Each number is 500 + 50 x the weight over its row's rms, rounded and kept within 0 to 999. Layers, rows and columns count from 0. Numbers have three digits each. The size before them is the row's rms in percent of the matrix's.

# v: layer 8 attention value, 768x768, rms 0.0225, rows 537-563, columns 256-511
# o: layer 8 attention output (transposed), 768x768, rms 0.0279, rows 537-563, columns 256-511
v537 106:431322496451546418572502478506562586485528548579417479419552510479475566517425499420396464405491595550540485459468462364502455543479505488490509546600420508455545525499553519583409486474418523505522477518474531485456521419529506548447568530558460406401489454431465481560463506480480488557509551493489462461398509481442457464521498485491516497579474461442475540460510447567544484484548509425492610574523512498512491486505486548388544468388495471527513424529522513571522482512512437481466512483437507504449439446555407580517517570548436602531446400441450509464479442520531441503508509452542465524461572373496418479519411502413460475471529516443519514518490571589523526531500455544451463521479558530555442451566448459408609458517536577510492504478429415501482502525507367
o537 108:622505437522528464487552486503488456398423481481475450449415543447541503482536526433459488520482525443452465503527525576394546470606463478548520443559576544575429568530458529517372487519567630550576503555589546566557505469474530485519584511532569542563488526515442478549495482474461434482531476489513577447420399491506559454515492685553462524399480543460568455454388495511486462512492470480573465528471547509510502492547434399526546494561444496457509470443487436426390454456510327415468490528398432454468491500472594523513385670545550495527526567495465528498472509443390461420508557499464464542516420463517586421489516482475469399442575474441555402512484508515505480497555514488555440517391385627415519493470497487551485443472494460510573482484548460625483556599499442
v538 099:456449568546484535535610546490523465510445527500530541492544457445449489406462496491541541529409444439488552448532542492492495520452547485582455471609461599568480536460593484536538441581557493431513425457442483495579564565482533506632571499501510379507605403490464424474555457444494509499551471473499472526517461484424470501473503537527463430474464572464540447531443565488484402537547434544528529460544447462488446456651385356430588411562494360554497474456525498489520468533576528541511505441481556578406424463491476582450473452493461401465515488498402565504492501519474482406510554484509490490497465542497497488445431560467571525478470541484596519557503500529531431449561386621604487436441464455493492473489478584488444452474549509495564480532477467431536475394462413
o538 106:523549478536571472505520482569429511498534502506456522467402440503563545519433586470596507593512480524552520563488622466484503585536478439586473438493486503530396582469513513527505353450471512494419518531460545496422548415548552438581533458474499522517558528513526500499479424508403532486601510475532477421559526514364509473552488501571435529534400487542445602471491530506491530523452538428447488565415471506500526567487575583549474497593533485489459461482525465445525487449442530391428503519477417453528522525473519424441586596526459543477559450442521562499422539499530465522479489487495426506435418481437475645528476508498396543544536452510568417532504570580501505529580451484531512488509537555570422512593564493501606438423447446607546514428462548513491586473456536
v539 113:552501516536453520458569540439452501404486556439510602581529472531604472420523526507396432564411539483519460503462534471510575557491553535547476479471489427496581482429556530482454478522498556478490464538501500532468575490519410497504489496511475503421537450563566569564612522409642627402504518562450474549622481495222501487556450509558565473479485531528609403535498519485526560527517429551510498498491488424562480465522474489481453482529478352499427507418517491560495579484440563515489485525566485515497513526495468463555291500496460456495447574563531413456549465492457460464482521601456528461514627489562519427536479500519529609443483463524469460513429546542509497620549477584629602461520508457468478477541423497461421470462536509455550497514471544522541552394449543
o539 110:491460511484478497548521501474519491627456508440512489408492413459517477497502493564454514451533490470474461437560413511486516527478434469503462545572446489502601545525564496458491509561531553543535551454521536543397460453546528556501529539479554524499529526432544543537483533390367484500468517437445501485517507515496542495517485503499589467525432515570429489622481506534470369509432584486405590483526402494538553561456458540526444612626601482472490521577498531385548594396419434454545496426541500407460578506472550522461531483463462432480452400597480531547554531524522534435475512416498535552589552479484502535578575448436423390517488533459467511494537546503515524533467425510441476510488565453552446511471554452448490546454603534467515512516462492521551447467543434
v540 109:491518502447486494430499537538453530448442466497445528527526443539579430554483499483436490465507516517415481410606545515483473471400515491479457560512552492555472492480518590390598572547485570534478525539480523546465482548450482400457410451519511445412482567553380483486466468465521488483538567406431456512520477540667371442455483537484533518495506537641534497542461522565438511470474421465442489406529519521535500498546432466525457418502461555560531562461516502511458488548355435421484375486524530565542517541513493519546531496606513456546515479482466531456505426499466496542447444418419501590509501518435511512525435600526390548461499527456457482524573417470527532465459470539487474480498579421498559407481555537516477490542519429534436606497382409500433486581472426
o540 109:549404482460433501503491462419509495621508543550499556533460532427441459523527435562411410471443471486482550522508529540515528476457454502473495517466506484491490507461445532511460450510597557537540479519551439467559494622503450555559504498400480488570561561552494434504483514522552444525545488569510489419467552568492579455433465546559535491548495425459472511421393479511638503499549493513401469440506446479457511525471516547536545466547553510450518494542488505416450438511551616480546559588527380586629489507492547607477563541557482545451480573486547564403528552519456482426517451455559475486459577452546461525470483538599438564553484536450442534647521502505488513525461501545491497499457446518493488482477497440422502548455504529425460525501467571489566557416571459
v541 102:517496515521542599468503480469553531493554516578470487438511536427524449577508515532475483511451490607481510531449446575377529417482498499529596554414576540475465557472571444532496531465544533583544523570514432479536537549531582422548468552503513570572470539505332386509547486495493436465535502459462507522511483539735563468442483561491483435558538497546492453406437375577549510453510475484454434444556506455472491437428520415520522479462512521579512454550463552509537524474559442526492534475534495408518450469504486521541516584449520598474443470522430538487474471488515530405465615504495499510557505456497443572345549460528558438521487431480617538463490509543444493504570508589466515493448415581409492523467474484507541486475476498499444499549472488596503502450454501
o541 105:410482490551559463550474382475500454532541510488452400518431510447488454458536561479577471513617542554537545515512542555549537467518582523466528494443597457531545518451561580520592521531544572449520467528495467496475456418591532558506425481471462484496504497498516495473471477522564525451573530466615510500553402442545446480478457523491426534449595516592492552432492423529558402428475471550507576491486493466477484463455544430539551531548543506488453512446508524542534489502442537470550511454442458518446516414538450599532527497493563432584500491547491405477544592377581576482478475462445555551416430557480585456460510497615435462487494551477466402467477540448495509534479452560549584481499515538553427455494537396486471549462591591439541473447440549530581572496506532
v542 102:641482446603552501537492443454450559457455566570560553485475424518464453514515557483563453537543654423527521519491468369558585524493529566460625521441521391605441549476583475515567479517508483540438497542503487541544375555513553545502502446439472530510473419499537559519432456516518547420496479589476546507525467474369585495547571402576515587382470495458500506510458519462511472493498524590494532544439521492551475488564543524538456440524598407468544505542472562596470450406487531527548636447569586467478568505477485551525457521510542571440497512505500509514394499521524462475556530488507434487462503498495490467482444492502411553549577494563563526640523424508570491506504495526455539544535561405489553493449580435504483491498598513427447467541535551510593503476497485
o542 108:457465420520590534490506502464477481584439403419550454533592456542532364425527511540426399481509412562590490408481456541452475429558441500363575468510414521466547556524533487461432528479528601454478557487469525491529505423480462449450443522460504524421479534534603584475477535404544517523515532491475470542512440499355447545588455514408525580516521407523474408439573498480493434452477506501516532540588509522544443520505460419443430538510427464509529520509512512392428545532557467500540553491477426569550449476535481534464477556464434462505541473455565524342431419502510556503578508505472542496504535481494437482534543496541585369512614501535488488392506563528535404525412545454538542512602476505478564457542506480525485499493421497543532475520449521513475426648503522
v543 100:630506450498531470556433499448558445512476665513485469481527477521440492484480541441498484465466383442552455559494519532583453534460512563518492469544476479544469474442534432465483492587447451544529577505535574516515443427476444508576410561455511491452526546484487514555449476467488548492438479480503533541459538495420457446465509548504580527488511520443540501548540592504515553535491547498440414466512583483578507542461506484507445392422503502600482531454551531555437471482588612459532436486569483488505549480475522564480546564574539571545478482512592539448311612463570496462482531455478470515517480465610475557562526512428392487456446545449473461483469426510518449556513543515553468574451550453450480420461480443492504505605487512489485475497560477473418493507473574
o543 106:509554480552452465530545468413586492465624573429525536487529467437542538477491504588513523546495540485519456452545426541541428559527523487599462487439469462505451556546533517466461455578529489483465423512541496454458612493487480527546525475458498550525543443462527574527457514603515507576462543439431470493533487486523479464510510434442604578444547559505453500461429409487510450572533389436412517507555478517473486434513393409539483436592416378492520381488553527510534482548551533502531515441537474548566486472552504500549476505502472469505500488396404488442593544497451497524511509498570474517517497480441514440411483478434548582533500552528462541521437434583481527451507524515490482588503542527561482423505539501639448466456460412462504482540514558458539536471461495
v544 104:480562457418510465497467556506565537441515552505434518488460529425520440454502448490495463455502512549451494524561458460540515598485425513522538507511544518553436522371481521473542497499588510490497358424456537441435484501547493526439439485540467469464522480483509528468593498394489441445436442490490475474561515460451526529520516518528511425549536478435436450386530410460415496533500477450529536494455511428489489568544554505475475537523533443545554538445430467553551573527514581539558473409578596535507454575512566558566458479514455503634459446605595519529564545520473412520509539507540441584476416467508494488495605489533516453544500505527502474489494395605436521521564551597467422492461431481378455468577492489501439515571573458520544520394510519536565531470605502
o544 106:517548495434468547482508498542546494478512525550476474501592513485475523523510384511477489579549495421460507485475518508540455571653487469524504493609569452555418521489406482526600460552490457480515465525492527564472445480517465453495543506470492466548564514459522576447522480506452573476525497466566436407504508535335510446493503485564563451454588486525436471422535547516457466430475563509541517541527479423428528511476573580572500481556528472433520498467418574482400456476548412560503473552503539588431536476452487510480424525513477543521471454416463464524567498493465500523575565552405438538421508509546406521539495525526497616523509481518536513428463566483474500440423544471520455512510551437576454482496522544610438521456545564403443435518577506430421475468507589
v545 106:536388496475440456550544457437494536530517583449438517519457444516538508486569475525521542388513623471546454517569493413397555536451508538513534470464490467512594500496525459506470469493412501487520497472538489403562519491454466483563529461531486510487522446506416569544501526473421458518480420515468472524535555484378524470435452543532494519539574464507492599486345497517492615437458599493489454495368511518405557601556515463413554491473523554578498607572461513523536467482440593494491476542426497439461466581419459482480495577553501581579497507444423525493447550554519445494474547527444469523522560467487541440549501521460543558478568524409510475493448507484593447564544483376488462583511537540521495463460455540478566522534556415443519552483516467511516536503497533
o545 109:510486444555520558548445501505446548541518466546568557501489523494497509437516530523461462541561576568538391451528446490501608591432442492482542424494517474582462453385547473487451510521557503490518476507438565484508550512470509458495406606465485630474533444556470465435484534592527525447468511458414519537509501486622522530517533685505553435546445539546481510497465525491484418521584543556620455397516498530451551532493509445583371447526537544474402539440527522619494491519494516415502531472534497463424523464474476540601509470475533507448505562498469540437543480421504469482506473489547489538446482485475445431407396553494479486532574489532499446551488534540507462412545514460529496533447488541369526492493516590579402570545476489427567391487506470450491480529478492
v546 096:460446517442483465465490511469536540542480479508572522569563519523478419480558545477489458459527492494529412574551485404534518477464458447518526478488550442435488494490456520496507571490500484473423433490525494404447468532469538496466505408481449503411481370509419526606531588465514539528462522496532467565490493475510529579558479422447425466523450564604445491502516497531497524524478458518464405570470474558520462545514383518477558517413565493549540455527450384428496506542511502525502468463491500561520479481573560449461528472494463494392574503520562571483496509472464562513398530483575447413529544573446479485544419494528535433456432545463545534633488440456483617477462519560512476512540493484520437481469491534508518561462414498432504486558446513524507525543501499
o546 101:489534426630438434525500567416501438516556549521459515548562558462519444447491445565519533517426529472544459596514514587557525587533522543437472515571535542542411459548465504521571574509426497520480583533463480442514504509529467513497486590540534604551546495424552535610493471501459460480482519522434511552412550477316577627432528453551487523624471483504531491482332511437466469445526529469397493500488510471463610446536578452485498438485595605484522391499488562546424455483414441521454445497439524566573514548515439536502507480576517512576509532509507561466373433456435561486449477512422528430524508485516598490502435480450485478501491525546469482632478507472487504485602556563488487441513579523444397404524449547435488520491535540456421554489465577513473513453420535
v547 101:454420508552532548525512505544607480452482357520466505510489488535585534500463608470472525535423483512516447498507524396614506551481471430563499540488548603543444566473454516513419506492471563505459515491445553500533455370421591505488486440576570467497571552502495554485538557474514529484521531523499583607519512418623432368475441479473521462557513529480512419515532527549532524486512526629478523540533436456499543469444518552526567477519556418475470527545573485557435467457432494520500418520354487542388465521531519484518488486479494590537541444566520441514533469544403478527526457415491394513459501497466462492497461499436520494534568446555474545495557482580545518463483499671449561459477541527533513452532548477473499547544507537575517430391484451518558459452523413
o547 106:563529463569526551474508526499450467493530574517536463514467515503543522493483499552454455501491514599563494460511468497497530577601530489539604554535542487487419517609583480441485551456413508454447561580477455513496484489523538541483455498487518435434561433398516503594490480458462487544405498528392568460512590429539543458479459523443586546452553505490426441455459429480458504503607499512460523510508573479525423520621550452398496526500487459561510522486598525493496482472522429444419478517535488475436560491501445475540565475530444529511517572579536550493479490621525475445507532566449548518495557437602498449547492625591458522500549421436507455490538503522523412608486524449511525416537521625499501472475484492500550409487573595581534526499587496517510402471465538
v548 101:503487538461498478521484451549491447520494480542430417435473380579452420397480470581519488528556458496545537524531443485505592397526469445571581463480470551502541522447513493545499526469494441507481443416436498485492558503428543512521452424473553543558514448470525447505528506559490542516445622412417508478519611496609523541560455571509498540579570489508511467487465475598538480425499528492548485467466583493509466481564581502474383442438457471479502475529423578537456469543478460517531536486529499573560562428574512528444589606458561568546525418491521483602419565466512512583489486463472449521567497453497474558529472523577552492475566555409517513464572453510457404438486518589561512526541474564444412511548376565482448571468522487512470445541484442442449444452475449
o548 104:502471494603470485471421481509495491487463559541550568383513531463503555553512605470474518536515541510470471462513488552464516596588479497509494518400426454570558552480442494486480446614525544547469442556556498558571501502484491471562498491501509475511457528410491463427467462465457490488466481450527591492513543532401564545448462617535543500469457462503522598454436543562549434422545455395475523492504519526419453513497385482482478501447475453540502471491528521500534541418491439554418489507590569493497440519570426481499386452519480543502554474559563485519502465456589443481495445517519478412496562557525481472476468468492451499442484452475493505490464463407449504453507511502403517535505469526570414572362541447469330561420496477563451529476546572511462445520537495
v549 102:469529499488441546593602464521447502471494472546506525505610504568586458477409553549452504495537534445586537498403508418480445516514511476463537501526467549515531568452490494479525470466552422461492475545548481516468503506396539509601431560515496506517529562534419535504376489443516308522403507445514502536481474485461497533444524461537492492500469473523372472533459441512591449406550459566552485487594604514564488578477466546475531471511468464477489499421510560519461622479531468444423482466471525502483546477443578482462466481467506574365416515543565519604420570478449495456676467419438598523520512391485566445503513542457474539515468505447439569524460488396518534560472564465639529599469486433447468528508539521409601469547379455562450450571515512529493448513541534
o549 107:508542431553449554462462470482555485514495478425500452530471484530590458481502529545457430513578487530595487474502553452526577438474520482455535437530499579434485540451502411516462527484449397499474484513493525550422520541540539474400394571526409515516489450466479519539544447421530442534517429481442527528527485560495513538453490471517548538508560494645486564532443482516495560503443487541452513474589545463540400600485475515531541540504419591516463485526520365406587517502570634481437497597480549575490510438446472524529538524444573433483434542472486502576487438525509482457607496420539452416491537492414389426531459474643559527489500555543526483505451447459593485498524489466497569453513440437497433499473452534506577519473519520489481513562537465482511506531392501
v550 111:546487482480546513473496568531539512551467338456518509570482458503484496515490529470512573568562522509541509535525504599562413575437466500487588578467445502461439614559550497482523550506549421599470513494483539530451619457510477546508519552560602534571465541511518524540495474462578537463512575490504455462422583560709453548554559519480486495477443540445539511399557519543542524448551423458519510535499490497459446515521498518539526501578576473468461511396497530496444494474476432564416422471509510443439438457613473500505493509550477504508526511526526551555532430509575543532462581532486468450534514507479531543485464444489460403509455490587505522502463402603524559428504517494469359475453510509516530522524391604464466492495513476509517511532487543440576605474582441
o550 109:469432522543525553531545554512601490535495451460424453538543545489587427500568522554509508508454544504450566571480471575570485538419505544513567512541504433519559524544502554509499422521406457569563513490502514469464572522489550469519524580589505534532574479536496576459572524509467508449579461449575573456560478533438419498535381443538445554427548500544502426492427451509405558532485478548584626473476512539512568524541561490490494544490557494433551578531597580467480495548543606568489472482486470501512585554580470501461432434447506532458564493519537502471475565534423471418558478522480545525580427461529626549513505523530443577554482541447446449481520484434532577450499418524492507444493521539527511489510464474463444470497433406432523454504494488614496512591528493
v551 100:445515465559428546576498461418400501430559446533427487537494395490369485562528545463438583361574452413502486499404537325416548508543511456634417428437472460386525410463558504543460516492558600500492532494468490460487453529458456522451446460475587534430473485500404446533497528504436563411448590428528509470450460473543635476484514420462555496590536506399455451490450526486570471471522528478445619494469423523528412449546590612585500455550501491425461473467493403479559421406561410536547528580470432528492497494490477462485547557467539557448463524505500524431505503522551503520468463490445511490418423463537484502529454547518546519488511465569463463377457521514505473558451543472474539478526447488534506553508512530504489475480513481476472466509507481578455421552451369
o551 104:491485560497482384499526505500568568548448509508524510459548515647461638547456478455499456460491513549529488383484438497488527496591452562468475506526518509502472462546505507552444584469479513465484410499469564493562592531524562405484507430501447501559488545532462532411459537505501489562474511497514462447469420471533544519454547455553489517445550596447480520571402525495367504475522450629483513497518489549472594533480509551537496426541418466379516491487512437503492598580488563420429466439460582466466521538447561391471549478516466482440509528444494507607546427517478538448382520500378542550584496439574513530522469485405517401483470557453566493589430510409528535486409498539437516624525548411500542506504424552404533382538503495528480536559368443451494492574502602
v552 102:503407568441516470600502466462430537485437532497444512486465464502491543484490548518460591563473522475568547524480524431475550581479447470448513422555548572440541532531595520526425565484552501364474402537521512499369511475455474502496591471427634499511535574508529515514545508511499485406429503490434450465480435485359536532573504439473522503548555538454487510440523566496541468549473472435533480393476554466456524526499608584460513520514451469521441496560563430449501441543557627592473442486528498484501451550501467549528504560517502561557451577465479530518498597468509390441561475525477492547397374456479478427468526564450460475516562524526513525464541480464583510563527443541453442478464525492454512440538512567443555587507531608497476520458554493481523446471439504
o552 105:581559454359503467511534431565484574533398462534526511482481466524482531576575464401511546472468546535488489404440413502477569437584435481433555566489541473443545555487481538508474508450446491555549604513571517577528534574463508530485489470505428554525638476551465477512537510538612511513537517519460475458534553536184517467472574616566497441394519469493477550595428467439433530500461497507495533492514463487536503531486573495554517517461484550557476485546506542426514529478460396471502506468514503434434508545497492434523573490504603467464514607505447538480467577451389411491501501450484470519499482439494330511478499500506532537548461480450563510415460561609524542551459431398500554488523474444562459537489428554591404464550495488566506513496463402491422471587562568
v553 097:503499410543482460496519449549466550581554457508521478469473471467487564501471431436563548450664498539451447398470479493479458486443476439551501446429521520449539437462468470505490487488506423458582522442465444518562370550561424424458417523471481544446524460471548483559450581515418551481410509579571524431453460531586532481538472589505552370452447532464569471515541445452520505562483452435582433507561441476538539499585480514534501527564518454577515442530437531514495501486537473444505510497480460543529471495447534501548552448573420609506491512490370464501432521610458473489399512492443457510447561481468484514511447491524380494486476491444499548439517556472491502466488498542585450403494502467560486441551473541502417485387557455436485435491385557578404509600529572
o553 102:554525508508525635458465501488440567536574501524478511526546481417475577456440407511450493484466446542513439431427495551540360467519483489572528557491558534521486562487572437538490516406503468451451514451505538509479417522522477429569478531399481406518446401485432493505451501459570570412479456509491562561491433496507452498561568467380488496470431502553501542566524510542413457512516487507501456558615497536524616476476511469598451563556500495437523485482416509489466583330509398418495530475559593488500507481570459486459488498466487558547507439466573499494483478489482500521441512476414404543521492468526482474474493527513553400492478504523361517590417450505550480464507503549537594514484496459508451567478501479497428551505533400474541513440478512591514463436608436
v554 095:457560362518587546467495534538421469447401542538508490535607525427447546547418509529479506488465570522493616473495473492474466402466453454421501550524577588462471433530476490521543428386509492539561568468435462447522410440494544486472594506531535529443501560506409469521435493519500378620483498506447454535524490500528499487444412447616446519536520525495576427524552484401490465576501492471458500526529478497461432495448433472519500420482625535505544542567448598584502592443514455386567557524562502460504598501524495526415520507435545533543494532405559574527544562615470535440388484504617439501626534497516480470563598574469482490536467481432562466419482482461474520544454508533496445501411569547483508497530570483432474613481507443461525501419482471432432413429482542
o554 102:533464473608563454476484475506495548461503535424495588512434527512534579412568454556437485509555402547558451511511490503529534456566551502485512531476515524547501435546427427487494571575621510527513575567583495375447457466579441565453526519564491481466520481619421489562464498475560507521543465472507556507591467558529558548476455576507612455448442458582480446515470499573525526462393499580526495490394632449461479580469465544506530467494516410530542522552466511428515429393530484404481522430455501512465549495474445609439549486513496571549521497473454505453505486493571550475468470470554548509392480496493480456469460509494400561547454444467572486517575477511436480526493479504540612454485446454501455497595503467480547457525560406582569526545517504534535536448397546
v555 101:526530547535448481489391559510459518553500489513542487488457480475483518562503570499564379547524403454458489504491473482628557433518525553535492491488477452456499422571532453446530553548574445553465472486617549479451528417421507436570457472481472516561556523510553416539453454446534500590543531492570505449441560480334428504517475538521464554544486343487596530505468419544421454628493598528466505594563504494518408519511480496545535420493612513577429596517484591397553443448484507509637537506474468477470513433568520470454605378497487480531563464491531461492554498475532492547510512580504379436554508430516544520502492562480539570437455511407464488479511437556527452505446512445489521526537507445451571501462506574494485439553511478451560540549442510471481478450441488
o555 106:589546417553467546460490540448434499538519469530504527512571541491460521533645499521463522418509546408471404539439445463450430423627531525532450467447543475445593498497584453516488474588497484463487516608407548498490484494476628466431545440418539532488355438465555510429445522516522538505509541492510483419389547513462537475427489421497456473545513507479578524484489438557451452477536480462408393521531554524514538441514466587499431512469489500512485470415567557527544518456482556541579490492447487502502606514600537488581546410518600520472459506467553497535551492497574539562447535480510517492566533444459497572513446473459538450501489423556546478503500570568529398535495496491483517391462487545427454398545524496470557494521495555474546495537402522506578559504535569
v556 103:429466505461486520521458430525477570482527562560403494574516538511405524450509444586466532574471545587576519468521507544522527453408533538477533476472582552550467517490495490539436483441491522502547550501495439490560547482434554473566474454477465515459503483485499492482493557488433524461544585392477519503506471416505550471510466446463481447572486602465579440555501442540460521465470459525509484491523452579427531451426497461395439500430532529549523410435540482476552395471480553510558496518434500526473492408510493553503522460488564572539498464546612506488412414556442521545472450480562488476543525427532512529418496572591513426425455551494593478492478563500488509540487491449500477421509497472485503448426473492481459497585499452578386423492591425461456432419592509
o556 108:535455437522575514511454515445350428459481527455583518490511471459453471532535455489431518511496517468510487413454458457402489460542433442494515430521391543513486434509525470501536517563557504536519565483581421446516543491561557408537532476565463528498454614485466547544441430533523528476516397439555547421542472506433484422581480560431449469374486382575590512502513430456416452511468503544396449507418456535470493521474468499504635426481460439615534503434438574493427466494468347585450625532523550456515526575487589487539459565551525439567555565476408504546473490567541561519495507444470496458587509515511481488496467511519544532507532474547474530555441512493523511482498519533441570596524408472571462490582514485473565588492567621540526449571430537575496527518482520
v557 106:545577471531542601477536487468474597555564413498570460453490517563543515410556447444519591545514502483507460463486409559525432566553459442520478517469490494501563518458477559459523527462547425553446498555508439498512581526491563475554511469533539598543480452541513560519420515469563519519606487547491552479412435565650534491509464568519475386505460551434422450465593474491518574497445451452389486476450562356428443496496512490483439482468384469570500563491621573509469454489521454480440466476440564474566545475473499531561465560385577523429479551521468580532429414507372522554542489508565508490548456463569434568395426445563517521537506534476424615504508421429555540494565612566467523465509413412491518551567484472542540478574519554432493581438496448460505466426586425
o557 107:535580496498546475438506476494498603446454411448484404530415502518507420506526519453510556547473454516452487439521580552485535541570476611491587456452529518515477520501512544491493455445444550458412499476434434451518517458530447493551438529503561501495532464467511450611460509417480507490500489449504369499509496435432386482522512416538572522490559490491449574520572462433535506530537499426541501430571472525436451475539513431536503533458475591422470498472491491565530496472525500472540473491468464408451526566449524559530466506451483491563560543465545504454488420512474555573560516512435466482551462449519541481444426469477522499558552460591594512510592495513479539521442469459516566453571550578540566465473450500433507548499410618508417450526614508446465505498515501
v558 105:482518446456503450482584473491469619546491581558519556485499555557528468476495488363488462480441471464372418410571527477520472570459550527505498522548514511541578516554593569488411472484526403496539517491610466532468473577426568494440515537482467601489491460485525475569460524539507519604402395432437526477497572589659533556518476504518479470467473501460549567498512465486560477464462557567495485452531491571513472518573469416538545471468428536474493505516460510403481492514553443522566455509567577518534599492490464565475494518500444434512489580447541482479455509497579494413519507382479533530530453455519522480550473601456473504473576593543451560479494528466445411514425560438488454516535543436527440487471545468413568555515478604468556550527426403571439539562499588
o558 106:515439502526554414544482423518481543403519522587463506539470450470380522481491506483437531428457437448473531433481579471431535583509446507587536406457529489520492494548536435439457475470492428519514511473516558381491535600515458543458547538481529462505507479525545429507466396489586440504537442483465420525522488471694564500532353484564484578558534588517566507447474472559364505525541506482490484546500362383518412546531532500481458549527444539453486560569420440538465493379570541511478419570543539458487413432519499530524415507520602524464594621480512601457483483494449441540486494495481468499501444504477468435504441484505611503566562447544364548514566514488550535405482478515624559531478521446467434527561498578429560544479568585530492503369427484497416471516451488
v559 102:485431454436462474590453553498557457494532438460409534511501478533561470531483592483519527558497440381533617443541407542508491579492563432449462485441432456452478529484475607538524469456506532454390493503550492559419522519375493436515403509484431453463513422499484562537499502540555469529471439535503431483504433529649523538489409407445550505539587423603442392441494493528501492531528473518548557522508446523530430462509494664567484486479521502548485485631460527487372532518472451549561514529486502426549484482538488465506494490571481475532508583439511516499568510519552613413392513498523473471464540500456382531582524472579563495512645520503504475524477567450539455523495532453597523439474473481508438414499573621463574502539485525441480476463484533475607518422454495
o559 104:537574502465446452473429517526447585506465585534579526446502464509382457573498504472511539493620525517558487455498515446513577470481514481495508534539515498488491424393448555458611500466515516529484505518378565569552418507478407507519433599484539451471493513421467473503531569477507469462617540576419450624434448461541402558535502494464547444470461450494494509437628445533490424460426475438442435541494476564472568503481505451470427485520459498503582494424467480534517489498480439562463454552519490454530535562482538488484598400537578498493464468400579537589494421524477508561447540426553530520453446446510478472500504537451530498499453516479515473402466526554543576536508504538534546472496481543477431664388516444461450457455535492406520439521485441523525492435506502
v560 100:486576474511510529569455447552460462469529445537522514583532509519479554483518461439489433449544512494431558533477514479436490553560411519537545509535456545437532522498486500562564467461455489529480472524494492584519530499532549518622448581517496486464591464558524575529500489517529557505465521463469553597601527496497387530416515398481588458472518488524607457492559485446503618455474462446497468564567472536526433515416452469615583429553537491495476496439467502514469517596432599559547530501366527557447571488455501518490556506512477496496511524503493570433534596470500521513503439552481486516648481486536444496510586472522468443554486511500408445525528513476516478396576505445529426530491488594513486477432519429513514567513367535523420519457525532486595404508591563
o560 104:439458604535469559433478504495501477488533543499433461476572491488523494406516483528457552455607517529474554579486486456565511410475493461432551512562532421631504548509486445489521569505447505395418637535462510466600470536530429439515542554539456470530488490461537481526427587572568438524449586540489532467500521515499499550432560417534423514510445429555550438496561488547437539488590512454493438502519579447515464512482513477503497510483368467505452522466599521562422517541537653582471543558533531514561507568428502463557565593461525390519495520568467465500516571421503511354542534557460497580571478470487446589503462520530527498498444496558610491556501496488470456494537514540512584587500573461480483568476523513558540456520527507480497458537502498409505431519464486
v561 110:506433419453582491503446513528524562436506466445423501490436458526599406503501424554523567518454427558524473449527424526635468556427423515541519520446502489520479475462461400521507470500520498507553601466558491484552457463441474599554540534516498544545515462449426503454476475512555424472521529363540532492503552389527521517518584464461526488518429475477516446513527511417534481468425446473610401487576590523490439569513542459531423469500532463450527450515532503535449589496494523455530517441422531535429512448435441591478473492443485534443558542452521512539490505514516544485657499476466482486531521409497479484517525446456497605547545467476502465489550542460473536530446588469517492537492432572507546462562489562364544490600456488443563533498390502592461417526431517
o561 112:563631529533481571536411542459554493531514628475411530447535530513492509471463567490531510540592445419440474417522458449415448574591580608482443448455538608442486468530532525544416511564449452549468493446449631445516484569493481530416492531547492490460428631481380566455517390484456364487505500458491545508516476485468511435480515514479542504503526508501430544446548552499564451463500596515527445510539499468574540445514398565539486464480510579397533453484436527563548563514523361517458536487562415464555445501501463541440455572515558486435533474501552546482533546424495550425520444472436535526376500429423607515475497520577495503490531482520465525509516482509533459554550498555496569505556551400558478520503525515544530519506552497452557434514469477458493468521528563
v562 105:571494473560561538516555405508430488505374576486519523582516505502584567492448467574544486659504453495502504649471498459510499498446516487420469534446494480554569550485476406493400632485446496579493417534549448461522542452480503471455530483603410544452483533416502511572622520489533573577531513380538570505473547379509484546515469493529520515481448519590532512441615517473520442529507452481444463417575511485437377498586475502448554444543506398376512502457595580525473603573496512508495498444506490450503541516472490473417531558586567519445443473476526473441502580518574548489570470505446514488600493533483510497463479533466422553508497462491518458540442500528419534488636562525599490529393458420562479599492490494498463516581552482594511513410412519489554481449487418
o562 111:542494433531454468446465492452462398473480382490552529415456501397437476418520525564541487465518480424502569461426498399499533410418527497403512473512499498496546495628592474619490558424498507576584532516507519460413497517474568552581506558559543423447495506474477499488519562489411587501580482428450540537472507389393478417457486469506490483459489487441539443459477510497552535487395484496651527463581581496383546533431490470477496550504491491447528389617556515613403411501596571430462476396509590562496486594479478488516464415535600526482461543478434429467478579428548507472519514513526483481673546543452588474469451471540511533481560516540609531485569492475428495570467466470510508509568491473504538479524519483525533445544512477413528571581463509527562541479539461
v563 108:483437439515434492441514519459560477549486509515479476373400476533511439517446513512568524475556507422531457555535488468497430529572524449519486400469467518464495493534481392475537517559495487514490480505490495464556470454527603443483518585461656543491546524527437543526437480435399490438558478503464468561447448453566616511494546517461472439589526475398473395444524549414471463571465472506515554469478499571473543454464377541505440493496482466597538452537521514471502424432547495510528477537500451533501528520391511520573560577422433482570438480475394445469388540465566459530554450491559445496555448536438477427462529497373505540559519576466540536524402449597582448496545455575521435493450528480408464465483477532429592467518527511471539442534383485440552487448599571
o563 106:525503485584492479497479511551518519541525542462464684508476472529480479465452572506499477452500575440477466429519547533535520509625531484447532529470562465534484634456563494456547473472496553452483484544416496343478509462513540412495480476491408567519575552461501550571409559456440488457466519524506460470539539482500526477515655449451605534471642519543487570431426482587477464524436449409475412558437537498582602472582479571424419447448464463497525573427480457481586489559494445529447421485557429505446540473399543511490442388517493479488569558499461569473498458446518519445532521436447467456453473487495422508549445580424527493464494558563500521497543530523536509384488550504373545508462484517521562590476533508628501493493506429520543482484413446509483520446531488